config.yaml
vocab_size: 2048
norm_eps: 1e-05
init_std_qkv: 0.0412
optimizer: "adamw"
lr: 0.000629
final_lr_fraction: 0.0
seq_len: 1024
Each number is 500 + 50 x the weight over its row's rms, rounded and kept within 0 to 999. Layers, rows and columns count from 0. Numbers have three digits each. The size before them is the row's rms in percent of the matrix's.

# v: layer 5 attention value, 128x384, rms 0.0607, rows 35-52, columns 192-383
# o: layer 5 attention output (transposed), 384x384, rms 0.0505, rows 35-52,99-116,163-180, columns 192-383
v35 096:538507586545507465550527490490463532451540528519482505541431517424453474472476458502500481391514523458546510489541435446620551630542432441421559524531491562597534524423533505473394516448461610529435456438616539431477604467560519523482605430579542428483377498521591572512450499506570430503508586513430541477518415511477484590508458485580398469559585503502592481489492518529499468532546479468541528514602482551426506385478519493552537510455537502458489527548534441597540504437422480467430492442487474485538537560469601431608359485471564558500450510536544467537409440521486487529
o35 103:500506498486462434640377543486619612524401574569533542509514473498453521513502483475550525519458428484630513522518563458492490529574557486491506491503485473527476485503500446552609463545432518509506430527420592531508527464437414487488419521540487514472526344447483466458561532588481461521446495514522463505563455518477424537519503499473488532561601398527464564509522412426490511528529624491472580447457413472477514539459575469490493590554543475508600540478403568603577448497536595551523473528442572507407463527530506445603509453465517493493544500461468543532581480519528540547
o99 104:464611455483479496563580494544475488424499557501525541499490518489482503469499494473510553560478528501532494488563589570441451470482464504524510458524494538465438512571558535489439504443381507426545451438476523600486551499378416487515627464543445538459510465470470454492507500499495453478478497561483449611478528518473431510524482498494512445559536527436460500570535545461445571533550575470544564459521473435497450514483487448483473435447473545544544348561461458575560481463553455397435570486531537521469454560442469565516508486515555475468557504563575456502475504486460506516
o163 089:473537483433459576519457429429543546528545468538476559508465497469549535457542515483483434509663504425551516559539514588506523489447485499514492566469461494498479556434489426501413413539567501405568487470540518483491555591541519523574454546465527468543467499536463471558497472624456511454596561529485487577485505491479366464516458486499532456451539516529471550584504458540455476446504501485454569442471453484466522512483442469515513570501520496439503500568442446505637528547477539500497429535512521456527527532501475492509482458512441498475469545454560519506504472514469541431
v36 105:494560566504452516448467522422463591508584440493474515455504588517589546545607541552604501518531531494424389549527534477519558534459538604498478525498492536522529605458424504478552544447523518512365499524593444507493549498548626383494463485489468460458433541535469456513605487489470499387556553476520455454589545520510506495480576533519461481576542407441513444471518561592528364469501570497555428495573499472596496544523452599503460532510556488578398461558485587496497464499468409546455425398426497536546475407476539404568451512500530525530513512491543519576568475499484394429
o36 111:492461485417461500476455536479458496399526513465581557519544421531504485497448490498484548492641494452639519466503453473536455526479501562492553469460440543497428480559473459547495440480639486481533556462488523427459428469470524548463564477486497475576504562445533509494472523461391462490449435532556527577481540521427429558455528488572453552535463558527397505386675469450445517490522491503598514524450466529521454502506554552503534483478489501515446486397603523535388498504538474514564531431545414502436552488505550479486485458501468586537516495461519469451460463536499492527
o100 112:579523455497543507494528467501424476452443423449484443510540430416484476476462536576492505446434527456498577381600452530537500496510510558562551459446480536465508531491420478527536409376710499444526482478539447444440423413595561573473484541480458483466522541424535478499459437412444497547568478471548478502518466509494470490447547518526428513534510509479586540502605484479464519604567504532496595443527410527546558499558464575427436474498523608568387565521530430529459506467477535458589598474514487513643562523552549583457482489587447459466468476497569531435590466471397516451
o164 087:491559519550520373561541550471458523529348489429536487544440437467455465453526536503444576557693432416526536594503517533411581470581386461504459406541537487500593460460455563510526455373645502455451476516451485433545581442549470602474523487516462400571513497496550560535502528485547527473502560558514545501511507426580431512529571403533465549509473525494457533536446445480500543490519544467480464495535517546532400462496419461534572500513363518557578432508484541487503449475488467561510459543507515466441498442542489444526554476462506552462451421560478462451501483376448549493
v37 102:483490589575470528571480497553554519440407486550497483470500454538455490537591503596550541523476404469463488514533580490333641501503506520525488470483444432473567458534611492543507344469466585401519461473457484504597367510407443510513450593534433399534464549389496474591535497543529426445485577417509456487476543451473555523535577489566527481479535461413530432546554431440464545591543597462485528490519541432502481544610450506514532476479506491505425465486456479532455520584547506475488526480530450497530539560431530388537521554484478562533467469437424506545504402389555441445
o37 092:533506483426490449496473579487504545533557405564522504429474422527425552550547470402546493436301495524546535577505533440500528513442496479467596487516466450477512528430480552510530510518496468464466523589518504462498470544594337439475485546416525543525474596600486498489531487530503513548548464465468432537440467489533473553497558630527569483485421434535500589559517557526563408511448579519537472536379454561441522485463589550517526479445408610485557442484521532466575491444473539509405583522474490501495500520415510466458523573533384537473486568469538440491505441559570523464
o101 113:417402453535479596517477482458554581511523455553542461431470440535449476454474501521485529546288504471478500540553499477475594533508503475461467493511511563509542504508419550461499467495414489484548529442448490463456549547459473567431529506441528543559616544506439516534552501480539539470479543443570551573545442497541497613426452473592453516447551467455531518528399548511569432447552466484535589484496517495563398561480546594470443512685539529481540472525500653486582542496540533555457528453465517446548577456450464466502544558442528509483500484514448441522486505492561475456
o165 091:546459468544496440487447537403511466473488494548554447562501487552604479502520507442510570518447326528477498417544550518486468587483415548510420478486496479433523480408498476505557536419620500467350557464507496482533505395481449507534516490601522532587540527549491515523528455414543492497524511519540526512458477447563568454440499529373501547431555490583432553526505543516536484581483411481436486470431384551437524526440465508553482520480415502550615549521651508448421452511476389500413502467475523478569446454534568552503574500507512585512493449563525452468510479540460529437
v38 108:525575543441526527502566521595460406520478525483546549444469492499486512456452527460526431543521429474522493499497526512550368506538542492493557577497477487498463450482524491499462397601544476408445528490499577524427445545499567577541493513563543502551456582456444526593526581476545506545545437578419493504481474557535534468501559538461510333482529579455527522463482550500395569459457539492473533499529523523553626484500580503424518499417536452492532496420482451533497482465515482460529482408422464559454579504416536571439482487466497551491492440475529424527470517460517564513
o38 107:554472488502471463481505640504513543550492534553456374517558591514479517539509437456545461474571415483408439527600473540465437484432497537495600516471475544501583597479453570518583547439564566512461588569467499502488565510524410544550477538503405543475510420520565437481504481550562445570553505517480506382572440422596450501503447418481419593467484426599520516506602531572517507449470436514477510480486478514512518576559493544498414429484522437489474593470575562514591573523489412456449522501481530557547419447467516475474493501570467459483495500548442467504568459482488489497
o102 109:510437491434548477449506460464431488505441590512534517491476558480496458501494408554559472551700527511511513474454612499431465516621434524378447577453514520484511573521487475538588515547454680528474575485543470512543495543488457545456482553461371619593470501472530473539586605586450414461471504481516466508422505459470421476491491559542455516565497473511461507510596501508440476459393465523505479467496467443439487552488492463505501543527463478571535560524414588520494448561486502489422484417401494454456466544429529513492474485423533470541546532501424497540512524579549459500
o166 097:549564441462532488434505545498440572521578550535430486555601415538472388516503452473592455513276558475451531551590448492445487451451520481470520557472493490468446498493517518443537518578467531378492527511575492465440499508534514565555539523510552430559456449497513417508593457546493509486494497455520412455521486420499440370482448512436447491517440523453503556460498450530476480438559343578481457523473453466553461484538470497502602403435548506446449409505494587484532555573597448579409485503429487608562498551426579513520484532579504534535557466476504483468568521524525525479
v39 101:498536533472498567456383491457529532556466483501430509503471486474490558661474467551579539465520395504463535463454438569500408446531479491495477502466578495428542541455528487558520459418527476472551439451495498448434464486442448514473481510473500443514453475556495439577520434468424537501570463562487481525526513598526545493506488522474515451576413404537580506436608513561487411499546489500510431405467507494538494527571465533535459418498527471561551498386506498495516488498514550494471478583438473549449456511513435469596482500498457489481512469458572458504504476591488443408
o39 100:546484428480572426431540396496423494517472412436465620499445483534441448484457420515526398502494543524491532499448510587461452483515448503433538535438482475407543478514480446463540461477494458485531458499445430524499454505509459494403480545511409598475405471446394515482546491450532440485516397467550454380493496488458602531529550530514509448497472527465508549461556578538499487529497409513531506617602470530455486436491532480458568507495601550543462534508562427490560585404534436427531627517464415457588486430501473546546498531527449529604547513439494469492548419453573464536
o103 116:589479520507468571516427573454447539524534520439458511484448423540543544596540460513601500462422516489379491448563529528455454511483500506460522567418424492487530490507414457531543409545550481533454531497422402553510466539432502513519431570549556528582434461523463597466573498512432495483491453477595501405481505575435519502515466452483401508506556444502468565534590515583556413550442507501508479473501526563478530503523593480502544498463597439647432533513518475448534433421513595541536502467414439465513508399559553469537511592441452471504601429462498544533479479531543509523
o167 084:563497392472530483462589538534471480452515503488518521474458522558443492558408537530507462592546466542529455617606491629451538550533439429490513436514517547435528483574533585482476526509436502444489506602564510496471474544469465459507518512526488535533477486446524465534524514408442452469499425569445551482412458520590549447516511537414502570551437490490568592417478584444485476535505517554495392561463541424540444629523501455519529545481528513603453506524479494523530560505470460512463543496458499577468483529534494499470503560424520505547583437496489391479463523427528534500
v40 094:537441472489406501521460592464438551568491527531532518505418604543517498585484563473559594502544475540506501550466540505592503473464502506500549474524510531423475472525489472520488449490552486483466493442506404540505499517412525461466537567421583480421476494479501469479538438560587526583598467527586513515480492456586489556591602500558496420558589568472534534414552495519539569489523425557488396445425567433511499552485488512436448529516570573479550528540455525517510476511575377464493527485390505431423537488522543525524558537486455460551439529546481457516437521425459492552
o40 110:444549526483481506455404622575510521428469398478516439508555454521507480547581540508563520559537465468510569406491412405505460529445442464539565515501420430522558569522477576463479510391601529469549456411439559479442487489522497567448499419493505511413467479537523568487532613473554553480542528573555419521540473522504496482492487576536458513443563451547397483490621462536488519466462499555557591580486523581529500524589523532487525471451531446473458470434524405534506547419550490364487550435470557489557493417488434486464479508542450495498470479443566532508589516586494565472
o104 106:487457430458511527508506465585501499481462471455605471448471533460439467491426468530501514544375524484467531407553581570524489464484548487542483515512473500467486504547479449516451495497622520596460493447532442531527473463473571530490509487505442536481512505556493617528539498458603525511542534543506461464556525517493470421505541525575476490422544520445439468525468529474504558526474414498572469507459499496534486524538519567509424544390510441593493517467430490522436447397575570511506544468535508433522563477484458380440468540489499469479436442478449524389500538479464549518
o168 083:538456575496480579526436527527480531530571551516498555574545518596458490501559465487482554552535539527484600467523544480482474511423486426495453478526519498467475539509535499539575472546382473423414510461515571434516452478525521514453426529517475435431518480523526511439498566468515496552446435568505443544601506465425491539446487502493495513437557571474405506509592391472557490484512514577502570552539444473426483557538471497521487456540506571500415418481485436493577458569618451457420499515466489530550502532487521603444489548583485545563387416395541605593528527622419504442
v41 098:561444428463462489544480612612548416502494493525578488500478517474479473547497505450481486507475488471465484560451531448439473513545522476495465529514525528564471493453433497488454463510552554490601425493454456534451570508475494556520538477516519392551599474407515522427499451550512411571466484478500550545539470477483532626492500510494528628446520567443567486506550485526529563428592575415486426548474584474522497612544528513485465432507500534482575538423440584584519497511485432491505577448551541460469549457567493525532490433445476471480635452529446434438514541568423478492
o41 091:461577466436441474464568479440532554429561389523545484432541480495479557396546478462414507525295538559485517601493477481475468436446490488415472495471525521510543468523529573460394537532448428511493540490509485464421525484494438499521547535473580613493483463585498429501541472527460454557446446455438469520449541502467575480421492567443553562424453494457457574563469468585484464429488449486490473435501401534496487539543550494541470497492498485527477396506534475430469562465525438542527511472568495537621550505529490501447456523490460528431495516513462494579459408476552524522
o105 108:435445524498482530496565533518523527472510474407538542535555485557463557456513442466552465644364496477443470606521552528455556560452550445492459526435476542501465527477592468502461480548465488510579578380436544476473537481519541497485594448520447480480519461594458488436496458509471433539447404465508511442435520521561417489435471459431634513492507507525472572573535478483526465427514447399522485560510566490491482518563537467527577467441517442446464359494503505490501496597474448529433474496540547455444535507553535548461548554496584446558552486498497487476425494410502439496
o169 092:597524530484487482595466535501497525532477514534592453484502557513457556513462507484415537532219441571532534439492520450487536512518523449467458400599516557548475487467520521502543573476489470587532469547527610519431554443414489454509523466556530521474566454502498428461460452406551459494419522528502475522476515546567665502559566527405604510407576493578474568441534461521443468494437542560459508481577451426433457492506487512488452603506528470505546616487599421474459465499453446600534576523609474480473505588541486480520485485420521516532449490547495555568451558460483507516
v42 106:588467455461498506468475542561580593573350570524515483494558510429449513596484527561521539354478507422537545456458433539498555495540540383467474494471523498405535561519438605470476455554510509446438501462538395566514484536409467477529494559524460500498503571430495532490470590483570536408481446526544531520516465456486439453461467491516479521540515556437538506547427372461482460570488553532473496506423502533429551530475456548518485481564539587489503595515437504399501478474508538427499602549435459483487540511573529520531465562525513552438493500472574558473484552486532439522
o42 100:509526537517540445499527454494505439473498565491495531486493381614445481426495477524544519492525563529510425480588508487504540446522529456477524498525546546619486486477485439553500507571426656390536533595490515513563454480526501479498476483563495468597578485543444486481545497415561514565472420418489526483472545463496315527515491553452476490523480552590406386553359478371556511474512468524530557453572504566547426461527604482458505407476453484468457505549434442537458551557514545501533489483547505539538512492461531499457523490610484493539448492474460575548520505513446516527
o106 114:564527587546588513444511479491445478512465494563501526469466493529492455477515547522449537496226600526375476507522420435561545440581494499497605537500489557466414488537525529474431460508516550418491517487543560494562475441476468471538524548499536516483480433472564556504494447438542528437530533420513481503508484505506439465512555501486439515452515513488491459533413468433482509493490406565500537494459581543586553505587490440425533513499440455445478532465479452457499434510491503454540476526584480518528564549543448530491494518515461601462489538418498494482519484485507557473
o170 094:518500543435468489542553465567509522475510513478480425423485481500511542472419415528434477462639496477541438408519556478582496548466504541504488482551422472501527498457470489583522457546243514603555454532458419498497409582444434528547456483495528516566486535548529531546497436544509496484535420491607560576531465425535433467417477455542537395463381405562485383525503500458462484479468478566594529510486538593525510461502506487527462546525536466427503542503494491514454479482408516425477486530507496408474509460459493555508492529621489507496522485490454561502429545472558434419
v43 107:420480460563510461508514553436569445546506494541555584481566473522538494512546537454533630500475538577477503501584484471514490461519478634525423478401488471469524545496453593503484500461468526523456412505485514426470549380560533500608533478455508489564470534528454510462527560501460499511403437513441488608510566449507446518471419439525529527511522474460483467472508440560460469439539474465520539471480531449530470493523482465434534498429426540489495570513396562422453616579586498511479441466480539498438456575564413384519448519482556554507528440440530542530604543642576529482
o43 103:567594472561519447532563451370540426569490506526491607532413528491491486477477504483436528441473500533499615462433501485543407586603463513560436547528501538527512476470546401413496566553479549499392559539511470534515516556443511561490532564507516475512563474483471522491486446466454444568494461481459605509496515407462527466487479465435522435497552614427471557508448513518515485516450520458411420470592462460475534509419520631589523579475486476580573517526466468498629428564481534501506435477535442578510519444604501438507568601538458502536517499553500417409471467480463461515
o107 122:536523474571533494566494491515540492450521412483460546536493436548618493436514459460462518547358526387485527503481442515489522474538444519433547498466479451493419471456550527499407448542494456546472511547461449480475460471575489427530473495487557488421487397490397485472374413486411528485590502516562540483505556481427522497523546475494518501536487476391489492517540441543572490459551571524452479487499435529527485493563576544527530460518509466445533556471478526525455530536517492429410393509596513683493491480443522443440513535588520507491543554425456488501485484476567445475
o171 084:446456472438532589596460431491433479450506483614494499481393589484421464482442578531441489521496468507522490468441569602459433481525461532550456550461528505481494559477559476468409542570437521376508440489569494373491506575451517450444490477523392463521515552423569435471538482516447504477450476501479511587498417493601347552459552479614465501486539472469488506521526497502473474473493470529558454430545470442482600519516539537494468518518477540449569475480481468539577497558540488482537524446593538464508555486526498513496486529426444472544455483518464462456522583539525460513
v44 100:453451427460478448527552465446535483397565533565484445493505540554519485547471611494477419511525480533578538536481501453503481538407419554447533575429422502397551418523508425358453532536495613505519573457484509561440550479412494564498456515461473492514463467447490605440505534458433448421546538494530530414478497591531410479523602476531546464536527549481519436471473546455415481438533482547497577440643534542478486513424551501441487480578521451443584501539569476531510452467500586529469493556455430593482515510595528434506477427461538571496519461499470483417491483531579507521
o44 110:545439480439540486534473628558535554512598558484491593546490549431538511464529489451561519503450515496556562538523484482515432456547508375530503448606463388433557564443423555504485490460624591412452532495505488428528477508608412485593568482531553550503524569458607472480443461497537494561459529571471432561490569419569415419515474588499425547448611524469508467520492398401540485523434552527463538490515570584524529422547424483452586478434490589465423514430470555540440576543484508518506482578470482580519498539550596539499513480485534519519529575578526545515517434532593551560
o108 105:494415425513482524598620582516489568528488500562455475415551567477440440449485490470356514548517462555454562495490500467548567503427555540486447474437572487534521570515452477520469548434587501498434492529433479531600508482469487581410510474486451503473497525503495430466449460475464492501446454529586494617558529529488475540465559554499554494514515523457567478442537512466478508474469457477527418481490514556562536468505544514479588430480439570480406545499460563478413448602505525556545564418594477588483528500498526557517374477489484512523417574505405584474425501517417507475
o172 094:580614442478473630443537499528473496498530381549507416536580501418513526540519487542580506553448524596583553516461560408520453542536468534524536546481554478504441499435458504522511421563612541506517498352474560505446547578491494589505618536466539487453576598571502523528516417654417500469610498439467469474500542533473428470464521530513506487537461512472490445542591512434537491481515613441563489486487485561533536447500494503552395440419487549558489497576440550508395436536476514543515455521451496542491451519502595521522537416460475578511401573511562613511553457500517529557
v45 099:500427445556493507483495496551406450583402553440509588517434494387451597517557563430423492473475411559473388519481496567537477447449603430538463490483475542500489528495577571479450530541521525606497498478500558451499426555524528510481431573520494517497594495459525570513416616562508592540567501502483474537514440546545448495453499422594461512462457475599474462465577477475539513510453525500553510459522561546438526470490436501586585535563524518524501424619475439491531564579473491475481504537508527430572497397533597471519477447530537449433485491543450537475417541440517477557
o45 102:441504541544568447555522528562457374508422503636495503454570453565546499465572529522569492474661562509478546611432488505478525492517513490459515557531575529472460507468513493549522470498523534488434463564400557452479508418617506524488447464601492473549513507523508508452445458434508521510469525435460565577480549479504439486481545540532615445429480439528436551407480561572481455461467493507514470487549495576574565510479551503501509401451410563504525511493417464473493522480538513552483522561533564528426523554547447527561537433498473591512488517473460458530454469571502519395
o109 108:482426530453514526504579432467492485546460521547500584471406444488413525480491558533474437496756499505478488548495503541492441561559483516553510547513502537517558443494503494483518541469650548527467511513432522557486483594517523525528441477491431536587508457545486584506557525470509535530474552418508526588610512482583400503498447486601565554471470480534437455522456483517490521474485421485556520500515538452553604588434536558538432526495544534480487469579445507476483500539435543539521521512522581458549572454541419478443517471468445452441448445500473545516495516600433502455
o173 084:517558567493468432482456476516415489473405507439419488515452471509519451473613467523564451448309553536544497470512470483442523439489513557565443449563505493425570511425499481545456460570492486482353472582438542461489429466474493535437520531547545454579523445522458525529467543527556561544470530487489520456527436497543441543421542491416546513485464514536493521463385573529506443517555525451424415517516468603486469529428446548532573478484453453582605408523510537455493455501522376529552452506527465498462504467492493543573466484391433493548495453557530523458473569525476563486
v46 097:480509556554485479454428463524416486458496583498474524505497485563517448606489396550458479465457547495526462465475497486541500529538555377502400432508526508545530555517573399460574515538570609507577536562469496510520487484552487519498504526530438511497481470327468493529457431521461506431410494457476584527459509554416561403519566517517494478485563509502497497559536482444505495535453549465501411499499484544476585500531514548499479589489420509462586505472547479450533543543505504584510477517442567436513568548365519564542460567445562488426569473429432464517613512448535420557
o46 103:436548443484501547453542337543562521509503483537510530520477498429432464446531548536518423550534461514473445503484571563585551542452444518549433570449477506524579412526610501523479533510448534545474452464553563605528426543421533455512451553424486458466487532566414381525477487552553451501531476443492530531550526506488413464446454504421479624530405468558511490629382496467515533494489446460502422501562470466456528487495509470561478555460622539467496441451526462461540529507474461485533491502572528462485461500460472524566431434463429573460510568602436530499417513470439598463
o110 105:469454596584376589506408531477605565483535554463498490533560536521482535458487477523424476504482426463506537491437560463523597457533477479412543521511490477488418571499558434490618527600375529495547489469529557468474549469459479433467518471497556490462487600584455530517582508568498486524505485509495488482530496469497448553421461446463412492536531454510531554561567523481614407462558489501494414465468497445559466463567434388515535486522525545469463475443531547446592502537489455562471503578456454456463491493420554589496546539503609547591531485555540491550521473445505516454
o174 087:582458464456448461464489483530524396567520497581494519463516504482555520529455550508431468505360541414581454548536454470557485478555505483519519445510528477493474432487574497436503532508404538524520482549512495575403473564559476330591391405506462492565491432462516421508431495544540440495480535429474569496450570448483509505521439488501522461514509549483541482539502458548435499475510465556416495535540534400487473392637537461528498549486540514552437473520521470488580487546434524449531468539504537571506527550521387389493638580618556518488542560525435478548440547548566394519
v47 098:521547451468433498487484557530463413541463449453569574593515533420567568559536585509506542346526488519564557470531372466529550547561538452541474503534485506436569544485555490489380579550430539511562486589545485525487502516475428512582481497401522452604547517511657540498456501459467519491566556511449530598452505517566392501535522488458478447472518549500433553512439498436470659443576483459556380511500423417484522559529505512530494527539502497449447436503454559559544511536445524540530447572524427465415546445544596503440534527546497518541435504481418558492556532440549502539
o47 100:463539469413512559530497446497563605551490479472494414539517635430486410424512557515447433517521442567516449518489516570564514528434605486549494570595492517459510482518461493447470494538379514450495523494575508494513506476455515454480526482520552414435496424453504455475504498501516505520513504470565517674486546536423540488516562463421501480583458542520509510517446475383609564482524555491378443490526545514527607547467486576498474567501584483560480428514457594456625458502520479587522459420528551465559499532453556572504562367536563463570508484556474578491530484517454472486
o111 109:373555537543473552482577483530545477496506490460571485508476482430489447543549553538475477513527458603525481550508447601519529515463511512523415532511518458457479481455547469435482542490447539440607440532548438418473544496473481509571570471570531418532572491563494423389495455515513558494495528486500565577542557553629535501464486507523475526542500500550528441530507472460559552470535441445449493463535491560557498506503475563541407489433599542523563398472564559447534404510500415513493412479589566475528515473430451531545532464598574426600447647469518425457492442438486466454
o175 085:486488559419471560518512493459505634487534446610484543432494523403503399456551534533405529587597537446452481546458571592468424562441508528493526640487467525485429521577461484498541457480482490515541470435477440441474429547532520502531498488451408405430543494573554545524428544448500512482438506436490420547512443457486432572447498492490464446509437511427521456541516528513472473498523502534536527414513444474581569502414464501451455568525583536434456427513586544461549486462617581535447538519478519516468492394530546480517453497511504466582456371468521559520562477482521465520
v48 102:541516379409480515488516469485416464471523429377507435507446422421469591499509482592526547436469483516493523501490574457492541538532491575416462518515418495499414514485551425438451544583509511560459466490474494508409543548467513500451597547589463546481547472493450525416581505429498498543445477494480482514585554583414410483509503466442528451569441463565483483460584484448432445469337452485526570509487517488467577590491452494391524569487581493537463493467499483496453482409441506551530540465587511436467535545509438534488538534501413399530525442456519514459460527529574486488
o48 107:579466489478383449511631491501451397490536540553455424403515528549521498364493524480361492569573480578452509499485467497456500463498552440486466559533546433506520510425552509504488551474474502505574583523554468414483527467547513442522545525496505439374421492527572510537466426560493484466533443477517531564462491463512580554380575457402577433412498575402412471526505563493522434482457418466512495415552500485519424472493507495473494511460543532450517473502528480477436518488459443511426579541523475591516566523526583495426542500532553400448527554475477559494503467463509361529
o112 105:590450501372544474491534409543413508518492479567538488446484403558488483472547519501505421559481541527463565465492475503466509560469498423528507521475570550511554460452502426538544541505447504546498489426479457449473400564458562514524577444549506530543518433545425545450492537496441495463484439436566519511485464495501506490462414453447576500493463477510466497554491572608503528491494537474604459558485465424518460593521469443454510521527548409513462421503485456541439604486392564593549491521455668498540515505508581578466489523426492407485499389466457588545475546577400461511
o176 085:507454487484525358455517516583522521531528568599480538499545504523448504442489464555538420489244504469501484458475529439417534510471542445475567522449481389453439528525473533489568538533323501538525566529504431504541455583495517462500578414533471531481458623543538445557514457484399415479487496424537415521481473439493535484462472506464562492466527484451505422551559456534537415519446461473584564506522500550516459489441491490424504431464464425444580513500559519427514483582557453510504616550494487541497513592519489465496461407543544480644478355528414491514489499552493436501
v49 100:426533448557491396550502472459421442512495507478514482499622547505456503565416466501516478425526371491423522451578510459479505511507581432524481483512514457487602456532554589506501489571502471524434416483455505555498476485448553488516469458413484512492338563393456484531489598520481547509569444490526525506530568514501443483533526582567555454468512538548490426586571486505507582506514430402468556503568432475524551611551512538472460491616530409585434468598404513441489557487469560443457416475566561513497416573474475504416527588498446561533411517440503517467433515588454402462
o49 101:462513434531501545515528691506553502436482521603506487454516474507494482458589512463398456478615545513562511440498511551427543539503505417576454531482448545572506459456490566425452515381430520488465460511492440501532599524440525461531510461480550476500536484459491570504540566394525476524556511545583553569460542517486534533414501515569458599460441496526584534530541515444514464505516482506474503535456554575593517482497498587490482534376481462422505529504561540396554514529487439461520485422448505520636514477464426540475443480585457497514582502575624440463539521411424506501
o113 101:397444407599470560538533455560475485531469597631479499523508569558578513449495576493455515519564517541451466513499468540439532500504536534509382510505509542459518547517597456418425537505375530531494508489476519480617516550436411489471558539486562585589528472423485414517469504462486520537490492500565559536484501535502506416533493524581375525493433420509516516491447529444476471530543440523531380474478487465485631508551516576463563492468522455585537482490538471438553524392451521500521458469470496451519412489358501535448456384518475474451511488531519468559552557453601464507
o177 096:475524530465484418528453576533476553538446530490522580493521469563444410493581475545584471514631544522490518575555477490515531481498589453465478473490590426437441476503534592524526532492481440409530467501468474454506416494497426637544472528591497421512454483473529578504560595545584462545446451400531528579522528472544502535483455500544440531509412538449562506499502508577444489477582458533503466482498481527510515489526486500539566439451494464529456349559498558504530598435589516478467457490442531606570552444502523481472455573477589408568509441513427553487472511496493491543
v50 101:532582549501410527482518460572449525459532487491551515496488473427476478509544403523572455523470517574483497429472483494472500573537547435508444503545480477524509533440465441558512527509458494565532500435485568485484447475457535466525508523402450458549438468464373519555497513537565529439531526450609491528465436583498430439503484544576580487452552498503403544428488522453525477499489447493547597468535498436485495551396427435426503503532569512456499459520519429476391460498529545485415480540515461424489500548486509558516509569488507559544527451566500494512511507417478510462
o50 098:474513511501507448565511509529514311519498529584504387488515527613564549413536549488541526554653414383514489467527545453458530478507541495475511471474463423507492537515542517515460475495608608447570573480518535559575524545497591493554500508493496544469467510583571552526461526496510511437445528393472484490459496420547514450561485423474599426499477496489456494518441558509443534526409478447466509461479560507501540526509426455459492469496446587476553557597522534434463501524445551432506453523518496551527454474484598503549545433507469528439503603486466493459488452585528518431
o114 111:506412441535598472525503439514504409507372385532497364499522496407479564548532510543486527470493601530499488432561458477564459550444496397457566479491430535498573518548455413493453526419653523521490487460572436535470409526456564522419505521507501552502539493450471410498534539454589514487516531459505497445533538462516541421538505557513499500483491516517562476522429557493445502539505430492520480512457563491501527535555481557478479510439549552421502588534470480491542495429464476530545449506567577427593482477532535452538511438436437520442447528522524579564580523576519574452
o178 092:533484512510439480460541551476421452500577410550496499439553559488477477447446424534513574508397559482555517483539499515477524524492498546502541494484496480514511550464531533525505434555398469507504524455485515508523474526498561431515428490535548477516489609504555496549418439507424497476529441375458566512466445502575590553451465517564550503450338444513482522562494491526533439525455597419516572490452531538511536542483549530514522443477428587552567516502480543513481438530409500488542572496463541531527496451422504561506480490462585465511526499478523583435450484546468363483
v51 100:512452600569529504530446607568491547583461491436578565536439480512441462434526510540572460443527498536483521466567424415458481489496423547522500526503547447462520451539536427534513421515445498518492502539545483425501417400557451584467440454495441527462541543504534514509544469455548546591479461473443525434501536492491556529495504547509500445502554464523447530438446432554494526428438598532474592457445477558526452545469435474482492560522493467459584432489445522443575482510553464468516532524513494475463429479523457497596424448535459536512384556553576498415465486424548546492
o51 106:547564599458482460467508506488567608586442595507474450543448597543514459476534492530470518552501444424487595442450537561571553537555480516502520608555505495503457442471525454531522471552451563463542372506473536529520546511514516454432358525538441466538501473514556549511506516536492545550495517458559450485498489465492586420584482517506533523643501475506479494505529511454495507465463550492496506558546510440424462591498519479506487417621422548558509456573467462576516502507440488553577464563398514477416453463477542522525516384537562420509509426492510519528463474496477475389
o115 102:543474513423476416544481412462565496434460488456533531548490538585461464514478485502457451570487456378510562546495576485430475537478482543486541517432479506457584442509506512484470504505565507524541426521546473476548458517531571475452528463441508615478514438561525586509520550556480506540530462419576524507604615491482415439570469485391569545644460543462488471431372600501496520484533522404469469555449536518480431491476476500490430476516472416472517527506544525547529468487505538573489522519421489492405476490397537488533517511500547439513472457462484455450493554542491432394
o179 094:532490530533539607454589514513480557501462487519498472445521606493512466460418522521469511615476483508478580395453502645485542510436463586528489512462475478535520614434443539591485453476442551491512544448530490577531498564485614388461492409549483508487520624522482458546475477494485498457497505589549516475563454476563585413558501482506503470439527476489539511551501481450470492526485570481500501423485521491489601569445520506517560529523513457494536548503504439549497439471404447587454636486480480471524535463454479610495493453477548495499472427464521612486459460522496437325
v52 106:495482495469589452520463473574482495572514570550501495515578424507503488429480561394535430467504444503451545546507464475435538544518504558621521530475497567520538572514486432554457499443463410418465461587534442518553508462569432543526460540440517517458428587450545452463472426532439590477586435491567468518501548405545436577404496488445570489506508485440527466393558402623489485486527452508448537474576391516373446461480404471513521625516527534369504557500476554423560554571520488546524547420515588462457531616538520527411512416482549484521596533573547468551440536507538455506
o52 095:451494526604495564467516497534474498565478503551521556515477474438462486507552461510520540465425479441431564526480430453532495488486463503475511501514471441434442463496523521514502512479388543487411448462466607430509586519629415512486483452494584497501475345458513534490507513445575526490444434439520414553537480516479544452561415513410503492601563444493471582464572502504466474545435439513494606538491416498469388536492568521481515424607456481524563503504471496475498518507577475359543431526551550543492483498455496501492525448541584491515575486523528513488394441445592499504
o116 107:481474482525523421499509476500536511567516479500564564550457487480490376400520512497478499519741512553375508519451441505479497506502427511466552505475445452528416489541477586639555530555577536452531460516530597424358535490528425431611536516423507464444449442422529475556489509443557514508536479402588458490510554420524600445494512535473518482505504530445544449486478528493459496427477474509478509562511514463515516561562537511543489525511493504510576547458480537467514559454487397510483552577594450520452499539452453421477412528594554442494559631445543439519550437551527478434
o180 107:571451560520481514511502526516456541515453491446484568503548446513434515550504562487487616544775443553535509450460487550543483509432441458461484445502427543493488534506476523515511491388580457470484485427488499565483557526482516438441436433493522591521516515483611512534486449441528505482533470579484523536601437553544519463474517545586572454414529503555454518510540468490393515538581549421460517462525470571483532503500565504509535551530530522466499622532497470574393432519456471457491553426483491485475530458557458579546440500528557494488480489456530511494503563491471407508